From a checkpoint of a small transformer trained on Wikipedia: RMSNorm after each block.
Each number is 500 + 40 x the weight over its row's rms, rounded and kept within 0 to 999. Layers, rows and columns count from 0. Numbers have three digits each. The size before them is the row's rms in percent of the matrix's.

# layer 8 MLP down, 192x384, rms 0.0804, rows 0-191, columns 256-319
092:548540547462452485500538432502457455433478512532461515541528485550492492472556480555522489470442623441518494561580449543491448523444530465477425501598456521544513488480480569521523602471443475
102:525505558413471538440488573540563546490604500552498484476499391517450545551513487477530451447513466520595525514571484489600530483472466515528461488524514455546488435483470502521517448487464547
097:525468470453498525434546517490478532441432468462542501474507520422564550504556456475486451506448515469413509485490473527475431459507515566510508492478457422490486493490426524457491576581524498
106:614498490574524503479441455548511456614505475470457428517477439542521498457568511565469482508494497553524525540453480515512459428514526495426504542539519559468517512461464422514454468459351485
098:499455546505552489491433432500435573549515459499544531483497461456545519466433448511510484486547531481460551501502514531599565516509459578458412471538541541496473496447443502553511482532497499
099:535488478552436477427563495498568606401499422538488569492543475583382494446497495510557517527547572491517481506539472471536501444553453498516492531443512483538504507507500516468544475450490442
113:511532514500445431465505458556467480461546495484507511425476511503496581481558488528538520521513495535500531542538473462545529434455502492521585533555489482542506499516550496511541588439518544
097:504572492493503477548501442452524508560444502529497499525505525442489511510522452522508491483461548446479536470456491509486564552514482479517426530542552500438527571606558486494482457537500570
099:508462487509573575527410527474505477498452446531533533454533525472550502484511533494511440530511497483515505512547550445483481497533483479484451525426515465508540576551485469529473522484454592
095:488484515452489506461503570567511478546524485498488468471556538509541404487444497521482453526501494475503536490497564519490460458581415501493503457445597551552438509479458526537495440551528555
095:522524498531460489491486480515542453536513505507519470553486502524467524486454518435419482464515531458430522494506468512468467566429509449526512507522518488487523468444579443427468486518568481
104:495463490502503552511443449502492497513532471471517477487481531483435476488515548562513535524562501555468499450483475473492504489559526534505490563554478502514498440456505501505556484470502470
110:469544436480470508455476500503495463515552550474524458455494528501512524501495512493480549513444497525508486451545465535493492549496478577511528463462411551569486518498493498552446466439450532
099:549500506528515513498551470492481491471375512510494450488497541471517515529538448493509477485462502542533502530512481566511438477468521457564536503494522507481503468452524505511547520406497549
100:497535521480503528471467499553516517478563493513452542502417543541484549462540490502596387506492454538516521508523536482588480531395461494507479479516515496515535465524495462519546559558534548
097:550567526549467507554507475424462540569463526543496504428497510537493513507527500491493520565485571473500529454455520471474503525556422547513552481512517492528555413463559559540549503536538473
096:533517654516466512565506540465562484448478436483465506507482454479508502515545457514538498491513534567546466508476490425413537510552493426490479508423577469481488517519573500497522445528431539
103:542509508522450539557465483514453525505503499553524477502471520513474455524469501565428530455525510504504468453512531533503480540545494506463521547516516478440476477465496493482565467455480489
093:460468469551519529510442544506513501550511500554566554489532472399487565506482502504369486550532424475556560498463423476564495499597469469466535436539552496540494533475488461479520508542510536
102:487518561390514538542554482525505499570470445593496478471462523513483563529489514494564546573500466529480505453519532508504463571535501475582458553472473540509539498551494468506553488543503554
129:481485494423494516517476629501386544492492501502492493523577555497487501461425450534492399537556525484513484429550470571532464494482509494514474489490477468504471493509552502509483505531480588
093:454524492499493520467492520510546585513533465443488494480500550570467556561558490459510428483504554481528549515543441497562465501494499479489546522498489583461494455560525523483459497488469482
097:474457553498474532483464504454529475512572543517471497510473472485491444490476506602526490510544471475552473511547475462402487507510521488532423490532549553451523491461511549491501436514486480
104:555463479427523518508486494543490520560542425565543496582479553470511438446451437434499516551540482452495531479547514480500470508479483530470479510501466502573508388439479500558535513465510492
091:556468517549467446446569460479402486523510581491457489471507516460583512472503471503497536541528498433515561492428521486541568507517443590521471493483495528529482456467490493497508522515572578
099:505493502506552465472500494461495576525534506470493519484505456503524477491507480508524461539479508446494444510482540502494445460479487497501502473493523547469493577488454494521500518434465456
098:492583508509500519544497509531444506479489516516553519415478482453516469511488545506516444498516485530434582456480483498460457494439496517567545493495531496464510502509582509532464583563510567
105:535485549489570584504455455560476420542558549511445449522509437511453527594523442530445544493540541533526505511569462591530455459485448467476537542558472516543450482544520446537420507415491476
092:469532433484601469529512518506516506451541459482520462486451471458558427564423536473441531476516496483493483495437568398512460538465496528526440501510626539421544487517528535581491437469561476
102:506425561485480508510526478469508479455512558574458455506491518490548485544565466507486493507504492506512510518492530517476548504499461460603413447455491603559506542486469545496533473484571474
101:502480541449513552521522440497438601426509487481567556524468520469493457469499539497491485457435501490498513439510556503444499539499458584490484550474568515484533578533444495495496514467503447
093:435501472528510530588546478492494483557493510587499511495570543502542457489454506432579522508507485483466478378487475521491511552514484576453502580546499431410439449479530498498517561453505517
092:467480451458468501543533457510491448465497430458488499503587439491489489516504588507513459543506426464513501519506503521479541572550475470548584534538462509490548539490458558452499491526528605
104:507465522482459454556519554500458465536488504450476568536502524537488459515532454529507576491472459521540477557532491564598458505457558520526412422505457552573490468478449446494433527452513535
102:543496487524507471538530505531536485430518489508571572451480401478495447476512505538498480411500455514514534534507544513489463479488409528487531521495558515488561503458539569511513472475435569
098:551547480506474468443491486584536599480473552461522503593404466543521511502464488501464502509521578586508489468486514446527535459551488438518480468524553538493467490478491472539524512518578515
097:453477450514461418503485541453492534485435552448458493552445513522497503486521495518530467426505528511505522501467541523533495487511490509540484498478541442465504473472498508475469475420433497
103:519472421541491565455527415505556559512517495458510383522498485439462528397508563519470531468496541464514468614541490553506494405497457506503498545510465537505479477467445512538482489515490447
097:586498501471497427472498495485509482487468501515459526597534453495512474533426471457486509496469512515541504488474538515510519436475485530497596495578504474443520453480447483442485478455499433
093:544500487491472525546485523492423471540574543505488482471487485536540583474437542434494511565542550552591558498458524426498542519481563491495539472602496488520484532547424538513491483482481518
099:520464539525472506475433443411541437516466510451554495571490425492504483479477473546484539472458496491517490545498563495449451422503529442528476456485506414477396461425514439475483448524464553
121:501549493526467527496495467559519504551559479524519462489490497495494587479442481568445483501575476551501491545505513486524451462493503484455510576507470492478475483495511410500553485448520404
097:476489521468500510523414495433470532505556506500478513587460543495526522440462477486455518478474510466529490481444457548544355476453471472511487449455452508409516464519548495481508526499535442
107:435506486518525498535544503522542480456452476535487543421401516491471497474511494531556441412473476525486529607547497520513554465499513557511496486551535477589515517469512519488432520512465569
102:452541499458484493516488463527448479450529459491435527498476513532470436475464457519511457519504544503542476443528510495496479509468476500480519457493531574471573531537470584487492448471533439
096:427529518462600466534465552514458469458455497567548509424534498472519500559425469483534557516491511480562466487489501481481510448499485512466450465519483433466530528524457529438496502550522460
095:532557497489546512521505520387526453546508472450470588435534589457478456549514532530407502541552474519457461502471458551495452418558510399490496506502502435522519530604455504500515502606469511
105:516550460474493505446517545471506477435498499517503461482492499481514504447566471467532558449520539498444584489465495466482470578429524552501503499502496571461516531510445466495389558479534561
098:437553549554466519454516428495496466538471469539512478443530536501593545495477460461458509442537545410480500485532457452487477452447481510466525576504460506474461476511482522573464589426487533
091:402571536509445481477496496475445476481476493504525470510512416468562526439518554502495531498478462486515467485543510529524535516526485518554483506487561480402538569516439576468538504496401424
103:475571512532452475518538502501454453566447526490432551459477537544449508551465558516496556527537557504545453488566488442492473517493560487527482529428498505461515431531491511415509476491571558
101:516496489494503444503508453510525437501505500440536500498461466463499483565437534545444499483524401526586453579510595495456432376496525445489525477530387491515448538453503522578473417451518552
094:497458567534496510514528507424512489504499521571492446492527495436527497548490492509654461468487453441560529515541530502505557532470494534507499457475546476511545507523459471449472490461522569
096:439482478437518517555432491448485517525498459448470560495543531464529428525465567499526534451483510445554486472485531502462499539502504543513506437496528513528531547463507528461481509512527560
103:505500517532464439511508472444465459560535430493481489541482495447539463455524516529466486402526439490451464528531412456587496456455491466466479537537490489500530433531514497455555505514503466
101:521489561470452523541473541461523524490501498511545544432490478419519435459532454432493558461467497508479473503436476436483539548505485457460573500501479499456502521524456517549562523463523539
098:438510537497536557510546524483400411504539506538534513519588511529535592477474572498501562568502508411564504513554428551522540516467468442479483477526534509525520438486466501509483549463463463
096:463517510418529434527527531507492576522563528566536553494488534505457490460494462468483486536549518517526464502505504482515504526484491528417432443537510457495607484531487547529480514545526437
096:584484541474575540549500523432533556456535482516478443537526483482560484549549452466530509562498567562511533466422538493556543507563442484521496493565518534535535504487439556578510477535471510
112:502409468537468470481513464402514563512571538484483385513424521530525486497496495421581490509446457479510464488490482465442528500459427476447471423483506544532507536517528464507492462564528473
096:490512504564433504487525524504494524532506536596509485504485424486488464470525416488465469472527530549430506498421511418474522529412517547493546503393593478404480527457434519585460579515526493
096:522526511548467538435519406524550512458493517434494522521513543513587517539477552522431494476454583548523492512568508551509511535535476444459454462445450516505470554557518532471523492432489477
100:473507514489511553452508457618438470441463460516441494478529509484491481512522441427531510587529504478449476523493414530471513465522549479548567534563497446500549415525482497486489478477535492
103:504468486494505451502485552516449528435461514437428507468492489557519488501495491544527533429519447398535487519475516528482555472470469487500532531428466455502534427435535589517468491527502508
094:531453568487499572488547525598494558447445439511463514514509482526467499503549512470477546513431561453422493540451566543514536555506473506450560490530563417494448527451547527528564503440383450
097:514531515522431577502529459529466475505461455552405445462495436506476498512555506446465595497464522422457491427534497432536476472470599464554495508512518501477565516517467512448518545501473521
097:532486426437494454504578517512497453551508613488574472503482461488557460462532503462484495474566450491460418493514446480517453476572459543494540518523457492509465555559526462492479492556578481
103:455456475454539453507522492547483531553512487493494445424515483476540433457481465497461558460463547550497496461488554486565476542489510529536519544471484525453483531438482460511434475496422478
108:527536577477522499471505458541523512476543488515444476479449504496494469565477540516483492472475564480452442491468380518486466480455509489541514568525517507496544411432454521476499509433475521
100:459533481455544411481503528500547447567448554507520542476479522459485544435453447510448499573448512549495453533501497527501531509497476568462474478416500484433551488555537491554442515500524585
102:492543566471516509466536481498569473503516510520451546506473521494560524490434495536427534471531563475537553543567450507477473457572444545479443507453470527567498448484529489487565447457536428
109:481517430426504490478508473509477469419484488552525516553549551467513518517495505511503529517503430515538482407546524508542562521538457491492447453526605537419519503503447510546510490476465478
092:460542505482453581449514574499489577485545501481501476514506543496552507470546500524464498411516546491505454508547573531484597494476418548467559552427475577553528480515462461470478542426460497
099:491465454546498513550505549518482482459504403500502536423446437570492478529556553553406568463431533505562532528505531494534547457497485466415462439466450480595447552495534457531437513541506466
097:540533463485486436515511478530491455476507536509490450571502460507522470431501379511468528492458501475497512492504456573545491496510510543547463516444491545466424474539500465437533516427543428
099:457524476558450516502520515543465494558516405522567465522504482511506420450446461549523461443475375483591480519459448504502430537554501485444488505542534546447508485525448550451484531601431483
104:570516451517474510499554504475549547512433517494547566514465541497557510488497553515481582525476537528448463474463537501501499517507531560491452466399466557467463541518434484452430513536525493
098:427466513516595493503511509463536511478562434483564474525472480459523478462499451461445456527533575482477538475550530505491481528480544489480605529416540428467580498519474470464530477482476463
090:440482468534480540453526509472431489544522555498525526524484472480516582453516509515588529492511507508497468454536553487526519535410446442440526505527486458545512493495437492501440539522579574
102:502493469509506530519506514544458549531503509497526499608589462517497526584503524564575513546483521436529505504533532444579520475516528458469540486575427511499517566491434538477560556551551493
095:502568507509477512481537485487554484516400449489503413517487494442529494554510518559518497433527525586541424492450478504495540484517468529503523513421491494449530540540538482480468513551550447
101:498553513501511475520471507487529456473487474456574431502494496485560482477528540523544462465494501508483459582455517477484470466470526557477485493518496489499511509529461513494593523537553479
102:500497540419482490505551498478476506529477390497489530543554494524428563529520574532494497512462529534486462585518500587494438494485542568549497501481534455525560511433516475414476495457525506
103:429459491460520496491471469443522551499470453516483555515468508498507441469492517460561514495484474535529536515466499457439484549452481454445558522469569437422553545512476451527470509549547547
097:473552488499450523481502436470500534498524473501462482483499498460489519422464477500526583516492503502433479433512434487508572556556512507511493513467537507471523387543478529523502561442510469
096:475522563463494476496598529527523487546514508490455521486506561551500532505466441482503497512548539573512490461479538482576447511434475433483536527514479512447449522528517421438499477509516474
098:440585547470486460528516477479492430515514519488508516477507539529506454566485442496509527514506463500448465501443499518450580499530464537535441466444518465457493507489527461396525467495504458
102:512466537475580470519511526609468537505465452539504441517593529513471538472469525492466439471523425488520499488522490413533513505545442498522577529609416415559422510413475512464486524454521497
096:559548516535522492508488442492450429587527517531497609504399511519493496506468479548495455501478535500514509454520472470462495518431503532480509540504451437436503519518526534471470588518547525
102:444508499532493495462438503526520460586501466454454471481482519554441492476549478502500586494447488514430505508426456469506516537505463591506562514510428557509533528491550473562548506565530445
103:448520501411502482512504465538522614524455458487497525530491481501469527507469456476548470504549413533468456462455496431525532543494436532412431507452464448480529544524534525500452510506552472
095:607431547523476482449499491485522577503547580600463464528495499490463537532519495451502521477482556489538492499459492572530464476486492462489507447508533531493468470479492421488470465428546459
098:526521519477521518443559483472539487512446444521511554398477478449452449530545591423488511535513481512422507435463487451505523558535527547546509514497531519530534438515582502469523517500491435
098:494478523468516532578440479482513470464515449517533393493542501489443512461473512564539473438474520511516598491455466487517524563438506470503576516499516523521498496542449393535547452437395442
097:560437516509519494480526484453379490513522414528533487491506480447461496450518515548458481534444489528514511503451485477469529454565545585497532479556613511478482543520494414537502465496508475
106:420444491535394484443567497478478541507496481523480483531527554540464491522524483518569497405513508440494447469442457486516521480571494501526536522487496500467534530645439442457498435495471598
098:485406506577470536488494452464475526470457500458490496486544483540534516488455522560529499531524455574609487583539522506449557448454506501495501470491465526525401491457440548459524477491480558
093:517453459484509442522573484483525482467531544492502514473561484528498553464441474508499532540407496505545506430546501460442566485521506524482439484475457513498439510501532507533535480495492537
098:489510503471544513522493496484521503483583529547467500591602521510455557482465527521431482534544520531469579523517536549426489544565522537480415498519496521602498509457495460502495427464514496
099:501490494502514537578533512522466504478506458442505474437480482470495482552587549525521492515438578477500558485549519474435505521512538444556463492502531517515504481547502577565546481506446549
100:503453439522521527456511548485547495464534488486534475417506470504519488532480589512510498484450481486464502509574522468474414475486550529523431413486491533520450489489459474476543494534531599
100:464492488533457507508536471514527527499496471499484465496520546484442485559568463521564496552502501508474450511564484507583551552535480444452543504490542472561517480604466470426508553490415473
102:555525500538481465491471471593549540580489520502488479488446545521523471485513517586414510500500491492565489544484547600542477456520472489576546434466482489469486530469504514559561539475525491
099:555522488509551507558486531539489569541535475534470560491484466604526501484533544463508476470486457580438524494510447499462499517476515487497510562469536466419548485504542569536457529516499517
091:485530455509524492551452430586510503509424519449557520478445397548518532547464457546531517492524497452473551484507469517507497555484467541528508528456533459572528513447503536487574532542544489
099:544516511471487542467539486431510591491563488509504487534484463435497543496453548480472566422476511474522437497537454469492456469577496545524425542519481437421495481440537512490453490467498485
101:500484513457488432470454533477494500441482573468488472510559522480531509499481539503482486457372538465524551537532528566446476450492536487542547542497476454468543540479497482491553580481475488
093:522463467448446520420523544470453521541477493464566503470531490511529514550563555478590551548467558533490499483476471496469501495502498520475542512545534528468542539471487515585529533467508539
094:513455515502448488491443463444450478574470544539480503465570523464463512456514481450499486495522517529506485493469469480583442464505459484528481418497547484516569446534550488529456500531547589
098:466470526498472491477512511480516427483478443468461541493508508468476505469512563557466481500479530516534507518501512461536538465447565477468510462471558505545547484476510488486529483475475530
099:494447497502547452492480575492490448450558501506500422512519525531495505539491557521417469529491458533545516559582483465509484454574460471469479535508509474565493494495471479508522549547560547
094:480497488441472482561529503470496487442528485512533609479551459447559522542494485479518457531476489547503597507532462508528473481451549544458538517547475384464451550487525560502581469529480598
100:535455505521483584502516433523550495561451423460430448569440479523504529511455582503516504556529546464475511517554470457471513444458496475442496553554477453461466514430485500528513478427447515
094:481453507518447546558492431492474501526496441525468537503522514421506461441431482474482498534510502541483421509426562548540535532574419444526567412483515547499473536435469516502527426477518482
099:419529470559474490489565500493524488493500425481514584446506573454433496527587484439502501489499516505454489454464510470463447554534491468522520491448493426376497532470527509454432461557500490
097:530553529527463614559507520514493548479509462507511534527417562532530523453473480407457543532507445581458486452493422478536538528508470535499510493532574507506497515516532514525476450574521471
101:475510506583523487478498502484470479497520533485532488526570508508457474520442538487554543489469593583490469481542519563550556552488588580521477511574501551394521534431471492460503477560498497
099:509491479498449474491496469546521499507448556558545570546522530502460496587460462512516582519551488559570519434460493534502521506522514472496518454428473454516503506485542490488531513506550530
101:506461479495507539489535533521519538504502533446472520405553451472558530512427483516510533503448481461455470498439452474533527548516417479498478521480512525496503452529494440468479481552570523
110:489456457488601532480513462481512465496542480479522516528524436436484464492504436542517505457460461483504421450518544491488493579545501507518489481509461528572467552482458480555501437534517465
094:456475543490517470488446525544527446518530407460455439536483522478492535470545465449510531429479477481470447485560537435465526517471448456430478525538511448514539531600503476427526450532513421
101:530463546491516464522538509506480497439446520457488495542456495499407487501547489577494596562514448518530414510503488563520421459462509504507525451454517437548491494477549454535493464474484558
099:512445553501550509533538507438488501434544549517483491509472484557496455478477448540482483532503517495564573447517516501469501501524534449481486489517422644492412518503471447532493454560558445
096:482399518481450482478436456496496479437465518464468510532495509484508546490509439437493544422551460474474497499484560480458489508537572508455523492478565578485555555492506551470532531489516457
094:514467531539533508493551518496520496552572493469565430491446469519461551518526535496490508545535505479525521461461540444495509470469506451513478479496564544476508571520563452469439485445515480
098:530476480507502406526413494452522475482531535474510469481571508512523501533503555500478503454440489475577482507503513549399481470527556585444445493483468449532496527428519521487454491489597488
096:494473514520497471541446482496526512486560539543478456454528509436476557456485535517544403465496476557508565520535476490484547446469556544500485500579466396482508506488447413529520497478484553
101:470479437425541531495472549530518452435502491577542445567477483535477465510493405484497480495485503512470536450448501420522522497491462487479525502498482490445482527571511519561473485521499523
102:505482508485488546443521433548412559478498531477530506528462472456558520509493607423516529543500528422492495542483481549481522479461483479485514482542506503613453543470471467548455516520442535
096:517534501483516466511527556473532420495545486473533418559477571552519453500435474520515476537493511568456524408537436442489544423407558470498472492485484530521502494377425487522491479467542499
093:476543566544498452493472552515506473487505523471526477472450539457515484453542559500552467460439513436535471556433536459548468496487514453509477513484478550448548516583466519540528516490477513
097:521458461533445457555522484506569550505468460520495519477516458527432514542562427511534516541533510516500494564503525558459477546465517515467483507486557432479465446468513521503490503552428516
103:516493567521516481551515491450494458475476476578547531505523518588508518487436453456501578436510506408503608584501451469538591470486566518502476500481474469504519523493439427433500490494467465
098:471507563498476496492490485431439483458523554511489483531492522464508486523551486527516488488579430481486422523455506520471545520445548503509577533461482498543544547478494519545569471439538583
099:460444458519499533534473470481524485508515472530422505508501504380431468466575538545461494519473427588466516570490466598522499391462499546489490456493501481502448540510436529505518531513545503
097:541471492472495518428516535490517503533572488551463494537450464456488552503528514515506486466540546548556489499430460484543554424591533499516529487502556432484508561561510488586496455502499486
095:437524513540446383473526436416452486601503527551510538468473488484459514483457480487491543556525422525465417479471419518511570567487479478504449464514486403501481508562560527482500493497575450
096:545460497515502548532473561509511535439501504475560475418475495489478477517481413495545597482482458492577507476469520516459552488510503522415494541469533481467492525501532439442461471511537544
093:480480517489523445542488512455530574537566553461512405486509450536491558551410462526575568460487507567441604528445546545507556513490511552510549502487474509474421471464484520495541515522548556
099:479478536464523549494507436394483485528495504497499490463533544454387498481516482570552503556497501489510495550505472515477490484450458496528504494465479579424481618437464443488452486488502527
097:593505501509504472541499428420491470537551532497518462485554514514537558530496570491491507508514517455440504485402461522441549487441465567454536530565498510446520451513464529506511561469507439
098:430528540489455490455514512602467424522509442440539460502479507494508544480525534513476503490571533493482518490453507515545527477463455500516473507492561474494498507519512519515479551538470514
121:436453484513538542520484470515476525497487512476500516539512519434469498505477461438528550496455488489431482515510422473482485545566501542451495489490597488460507507523457490458465499464455447
103:466446502453522487437514520566546437511545483542446470489464425533504515548500530499551447502497455526477535501538503524488511499496482446525547538479480567480515506566474446562542459422493460
103:474532507553499560473491529562501461545437497456467387547492477551500498506549423504467483503547458494419572522453444541601509492436509454499517500561386496458484497494609478426563584474464467
161:535541492553495461477477469498509447480487481493488508500471463478501623520515532497456539431594531510502478491456487484493513502453519481479568480521526483491556531439538464479524467438477454
099:518482536475426480477484468397461526537474507524495496574524532542477574500479546521423540561537544502517444446504484465550502476573470502445468515562487547459523548468525525485537513486495545
099:421514487527515478497532514497446441530461515495506535541509571515506531529499500489508481448515445508560521540497526521500572474532539475435486461556476505487467489569478481463501488472476497
098:509519510553478469552494500510470489504502498470551505479474601544371503455461489505425476481535490494484466563479454490444456474584480476505509522629527507429474594486527576473499578518553465
100:504501511507561518527525503507546499414501403505467491416458480462484513541560589535453473453478543468475485429425441392529531523542483509456489528523533422521553495483481527539541414470525509
097:479455482550523525490528495502496552476531519580546549470507572528499515416402430472445548519482455412506572499523475527477501523447530574359488419515576574518488494528506541467528481505454527
099:528451528506515472506457542444483512528441487491479447508655484478502492552556508520506474472492458520513489434456490465511440472458491399499513522498488488544531433482538520447440532541521545
098:472508514432525522485446430467448455530438497529408484524509497547488504543447541543542507537540572622537522483454565543491500483464458498529487503586511499444444424430494474451512398525499508
099:510558536504555548547503477482526437512557605473467431537493524505519504559466506499451475581512428549479466511454500442506468555462589522485475535451487535482558457530535484500442441511481576
101:549468453531492600575429463459506436601459438511471462514531509449432490529472508525509531539520480444500464563551460501485556507527569461445499562502489495582502519459480539499536462477506452
103:402517553582480547516521540536497524508501514513469482577488493467575515458540455494483465543524517571562537490502474450515525505472567407489490444495477455467482481548494515546446468574522509
104:533547477517523526504508481465586457442568507562458528494524445509538505507505464441436562446447487471470465518460421510511545518607519577508485483529512488475538455489508428447465538486499538
102:508525464560515516501463530471549513464575441443458505513506499580535516468570458505434497510545536482506500496516490443486593517508510474499490519424510432481497486520501448608522489508496501
103:558524525550444475543491469500571479549499543431467478476494459474495547510553486569532491425501485552552524524523513563562468474411504520496532532430536546553461500499468569443554542452462510
101:491485517524494503442478523480455431509438535485525508519489480511530481495494580538536414462469607487508488520502536572496493467508431538541459521521441506440446601518487475491529539488515488
107:513441485446474532496514517507512547522459486539459539445490438438496564490519453434510505501468529555469558507530479477529479487458531495398445496488625539592488560444490476498413468571453534
097:565520508482551458470425549551497460536542493476447531570496438603438500480497509523533551537481558428554448571566531526476473384549489538497498494553478520549508523529512538493502507441516520
104:485467432507531425519493487535488523552453504543455560503499550567458502559536493530536442448468447539486543439509395487455468483584496527536462464511510467447523465482567475519427470542495480
096:527466421539515455476448478452534500482471539499547534453483506523501502427508509471450426456458540433531541527576510507545483432496499439458483456537508486511494489540547533482535478502552478
101:473542476491564484537504464508502462467474497519524537464455515459536382444492542482510513450491503486513597489549448535406446489466520496524519551504495507476502486509599393472557484529539496
105:508521504566521476451477407508454485531559490475488485551486616537503456513519514413574467499516542412468454471511482511504516531537544520516546507469446487488556497514608535490476537442488477
100:483543524533460466557465511471518536487488544601488555520520529463498445505530533436448559558532567530516473492593527433519492568553507441491509551482529479460574464500457495486547559489543475
100:497455479553425561385500475526480492426412514571468539441489593482543493516555560520525481491521564491515460503499462530434535449526526451433541503461489462490484497506464458513417562491558453
107:481537498503557472478524547490426525475491506551498545436425560513471485464484509472456515472559485457451496500524480461511529522505531544410507501551510463534517501457497476474496538406464609
100:482498503520473492495560506479446461464460473486550443555480513480536492533537556528483519532474506578505474537509537522489535489512467507503511505524416475517498536495478482524504523506504519
102:540427428531479494525592467503530537476566558509505513491536485461520550453492472507516528490547472484510552544539493553461468459432471514569477468490483536509558468465416475583530458558542559
098:534582538487513587553480520508528484497558513547479485513490545526515508531481441451548476460479518550401562530539484448527613521598479510464571539534457521443530487514534466458478475502509454
095:463529512439527507484518545528506595456475401451504457455465518508525417483521446495556556527511464501489429491493544572540460492521508502525515459477531496510498447489409598449462496509513531
102:540497497455506525540486520537481522526571494493438525460524537463529483547441580517519516586469504480484495452543533496549397566573423541569456433448561545523515595530530588463468553498535525
113:473488469499609486466469544485462420491549515469485474537435488513578550511486516496413494563455534478544523522507475524471559519553604556538485461523498536546457502476495511545446443528487477
093:477523485464524452544524502475447496506464526511505499444478522497495501573491494466492482494459538489539447448426543501474450478538488530459576514505458499505477500510514502521468495527548511
102:466518524561583466544443500397521447437536477548490504513511486519523551423548530501550435508474532490520496478499557514483504479473444538473498519427521514422461528498517401491494475467493535
096:564487535495531564406512509473394465508492504506519506501472510473512537455464536568470504481549475448522517497522489572508466511546547497527507497492442520492512460449582497485555504432476476
108:456484478490515484506592548521496615437489487514602513538526546479522450476556488487491481496497545532500529535502523538499519456507524489468519496453501514528468495533570555510471555487482525
102:547507558551533460522544485488528472510475502485572418532462490525506444543548542475441545455487456463522549552474440508505501452484580500532456479452452466494490571476602532602490518391517522
091:484470421559472494539421466460476432509468521459559507470482481515478444487484549504464554560514485550471567517502480507543468460448419490519599474464500426519457423528452537522491518480488565
098:525540451457452537523501513427540502507508542501516531503495498487533450472437566564520551419537529537486499478519478469456420484464456495490475523579562511454514531482538539549444561532505507
093:491554506532445518584532469488561490456563542495444515523526519441453429500516531449413459524465527551457426555575574482464402526515515590499440472436581564420469535511517496509499504458473506
099:494489491522502528552505575461521553468523550574445502516554519559427486485423485471475510562476482507468477536493506476528465526513504475451481512468473588482460542552542518456462504484477426
095:516530452544508538454554463451524450499458481458568455582528429546444545507483599517470491499460508469519526444493468480502572484485498477531548523579491567463442494493515503525532488490483475
105:533531490492522516433459462498487470514570543500511504563518482514438549489430530547517538495520425549561501492508531568441503434480535495494514421508500544535417486509506445604531526487527487
104:458468551532567497534529556568533506520464469470491491520483524532493458517462459494530397524502485543445538519504521497518493538493548472530540504510508508490477452510550478545531508496450499
101:461591523480490541522501463463494536583481519521568517469491445506487537468598497491507497457531544551474487483491495555555465489472472462477510582496525506576496512533449503516503516435481488
087:525498523516424509504501549590556527499516460448436468474466530489505434489521444479512514500510493490498542503509498497553566429436515486503500576500455484557505526564467532473537501520472472
100:491532474538529533527489499524453566467468479509443518527431542474526496514433523453482480487476524490434452427525491511472552501561467546478404512490583446475545475496556482479411469519496553
094:522515552545519602485510528498478484467474433513485489506469493483472506467547455473525544386534527461497439545561484477495544575412466444515592446575511486506556576493503475485481510435447506
101:529546517525435448532477545489544522492467498420493430536530526553518553442491547517557526527530570524548485481487480493512446469479439549503533515504469455493480491482534445495510540572454457